{"norm_eps": 1e-05, "init_std_o": 0.0621, "warmup_steps": 200}
Each number is 128 + 32 x the weight over its row's rms, rounded and kept within 0 to 255. Layers, rows and columns count from 0. The size above them is the row's rms in percent of the matrix's.

# layer 5 MLP down (transposed), 320x128, rms 0.0718, rows 176-179, columns 0-127
size [ 95 100  98  77]
[[126 138 128  99 184 152 104 138 135  99  92 129 138 127 114 119 121 118 168 213 140 106 210 147 178  95 132 131 145 103 158  69 112 114 138 165 111 160  66  62 203 123 122 167  86 122 135  68 158 129 158 143 152  76 142  78 134 193  86 202 181 143 104 147  76 104 184  85  82 117 158 159 115 112 143 174 138  60 143 155 127 150 115 133 151 133 127 113  89  95 118 129 111 141 121 150  91 127 108 158  98 157 133 155 109 121 146 127 113 119 114 135  86 124  89 108  69 129 194 117 132 105  99  92 143 121 112  79]
 [102 130  61 141 123  84 148 147 102  88 114 136 115 197 131 100  62 164 186 135 144 109 141 121  89 143  89 111  67  94 131 173 151 134 101 171 154 131 139 148 146  78 153 126 180 117 129 100 160  78 114 128 126 135 124 149 158 121 130  84 143 137 109 131  87  98 115  97 126 147 120 167 127  68 103 149  83 195  82 130 161 100 111  86  32 138 137 152  93 136 109 121 149 103 128 122 139 121  94 106 102 172 120  87  74 155 152  88 140 207 111  98 112 146 164 142 131 110 183 210 167 152 198 131 121 142 117 138]
 [132 157 123 108 127 115 100 103  95 139 156 133  44 142  96  72  91 103 105  76  41 193 142 150  97  59 155 116 146  94 114 132 130 105  89 146  81 190 115 113 116  95 106 152 138 118 127  92 115  78 156 112  89 119  80 108 162 123 122  67  56 168 189 135 126 129 105 152 101 101 133  88 150 134 151 145 103 120  86 176 147 148 128 127 154 166 122 164 152 144 118  99 155 147  95 150 153 105 132  84 128 145 117 109 122 178  94  74  83 182 140 172 155 158 106 117 140 120  61  91  70 109 122 113  89 128 173 115]
 [115 146 151 167 128  84 130 118 135 105 125 126 183 140 154 146 146  77 153 179  88 118 100 123 103  91 125 106 181 138 133  55 121  99  84  93  79 117 129 154 119 129 136 105 141 118 216 140 124 122 111 109 157  80 147 159 118 133  83 121  81 107 158 168  41 154 145 110 122 169 159 189 162 150 142 150 127 128 115 114  96 121 169  82 118 146 107 154 122 146 147  50 121 108 142 110 193 116  88  87 141 194 167  91 108 135 143 185 158 167 156  89  87 168 154 111  93 118  93  82 136 165 187 129 143 131  70 107]]
# layer 5 MLP gate, 320x128, rms 0.0716, rows 177-180, columns 0-127
size [109 103  78  94]
[[103 127 133 121 124 143 195 131  74 110  76 152 122 144 116 123  43 185 144  92 169 138 178 186 163 166 121 147  97 142 109 155 147 183  74 110 148  61 130 162 144 116 140 128 117 122 117  94 126 121 162 105 115 195 150 152 113 120 127 145  80 125 127 154 156 130 131 141 113 165 113 136 116  79 138 153 130 121 112 165 178  73 112 135  70 178 173 170 140  36 118  58 101 171 122 131  82 136 116 109 158 112  91 102 123 119 124 115  92 199 120 139  98  77 142 152 111 117 187 145 115 147 149 159 115 146 188  91]
 [158  90 134 166 111 161 156 169 134 130 101  96 138 102 160 138 138 163  61 198 172 114 103 152 143 145 137 113 137 118 151 148  55 178 162 122 151 156 134 116 138 109 193  95 104 116 121 169 147 148 105 137 171 165 128 147 207 113 129 183 171 136 126 145 148 146 128 131 131 118 136 174 152 104  86  91 102 193 173 139 145  81 121 184 190  93 119  92  91  56 162  68 131 116 147 156 140 116 159 113 122 103 127 117 110 147 191 126 103  73 103 212 118 152 176 109 108 120 149  93 125  64 138 133 135 124 102 152]
 [155  87 185 114 123 191  91  48  79 129 161 150 143 133 149 134  90 119 115 110 101  87 135 104 114 125 204 132 129  80 167 122 106  92 120 169 118 142 146  73 141 128 143 136 165 102 128 100  76 188 137 120 119 114 158 132 119 143 109 137 152 146 114  87 112  95 123 137  98  99 127 135 125 157 219 151 126 139 127  74 145  81 164 185  87  99 139 114  57 100 144 116  90 118 143 133 163  79 100 169 139 135 104 145 165  90 135 141 215 130 105 156 114 163 201 104 138  97 125 119 169 135 156  68 184 153 157 113]
 [107  46 148  98 117 148 107 127 139 140 166 118 175 154 156 128 152 101 143 111 147  68 167 180 126 171 105 134 146  96 109 162  63 133 123 116 145 146 160  92 110 163 115 130 169 173 175 143  93  89 127 144 138 160  94 129 156 181  84 119 127 117 101 116 153 143 134 155 150  32 150 109  94 119 135  94 119 154 132 170 104 153  97 111 130 137  95 111  89 116 135 135 119 100 156  84 107 105  78  93 152 170 100  82 146 167 163 133 115 144  96 152  19  91 101 160 159 114  98  97  92 121 101  47 114 102 121 198]]
# layer 5 MLP up, 320x128, rms 0.0717, rows 177-179, columns 0-127
size [102  93  77]
[[151 136 144 124  87 167  93  94 126 129 129 161 152 129 106 126 154 139 115 119  79 126 133 152 168 142 147 132 146 136  93  44  93 139  98  75  52 114 182 111 133 162 125 130 113 113 154 104  84 159 110  95 123 131 153 141 125 142 127 160 118 126 184  85 168 111 151 124 163  91 124  75  96 163 163 138 151  96 149 147 115 169  98 138 165 152  90 190 104 114 165 127  84 151 110 184 114 105 162 156 147  87  89 198 152 153 133 142  87 114 115 183 140 119 110 164 138 171 106  39  40 102  85 177 110  66 141 148]
 [145 125 128 164 105 204 178 107 173 118  84 148 117 114 120 209 110  88  83 112 171  93 139 129  86 119 115  92  96 109 148 133 115 155 156 117 131  96  84 131 131  95 179  75 148 134 163 135 133 163 111 128 100 192 183 163 110  94 155 169 155 154 122 139 105 132 140 142 114 119 113 146 131  65  94 123 153 180 164  91 117 133 100 185  64 155 117 163 119 123 194 115 159 109 193 127 106 122 114 189  98 107 127 121 121 135 133 107 117  57  83 168 142  85 156 124 128  96 193 126 145  97  66 115  89 156  91 166]
 [126 127  67  86 130 155 113 185 119 111 106  99  82 124 105 117 115 134 129 130 129 132 207 126 181 165 154 140 119 150 113 152  95 199 143 110 175 166  76 138 120 126 123 176 148 110  84 110 113 142 139 123 133 188 111 165 119  81 198 172 135 152 126 128 191 155 151 142 125  70 127 151 135 124  71 133 105  55 112 160 174 124 108 131 151  99 161 133 204 136  82 166 127 170 151 201  77 146 178 139 122  90  97 129 124 140  98 101  90 142  87 136 111  55  48 119 137 162 140 135 126 115 107 143 117 118 132 146]]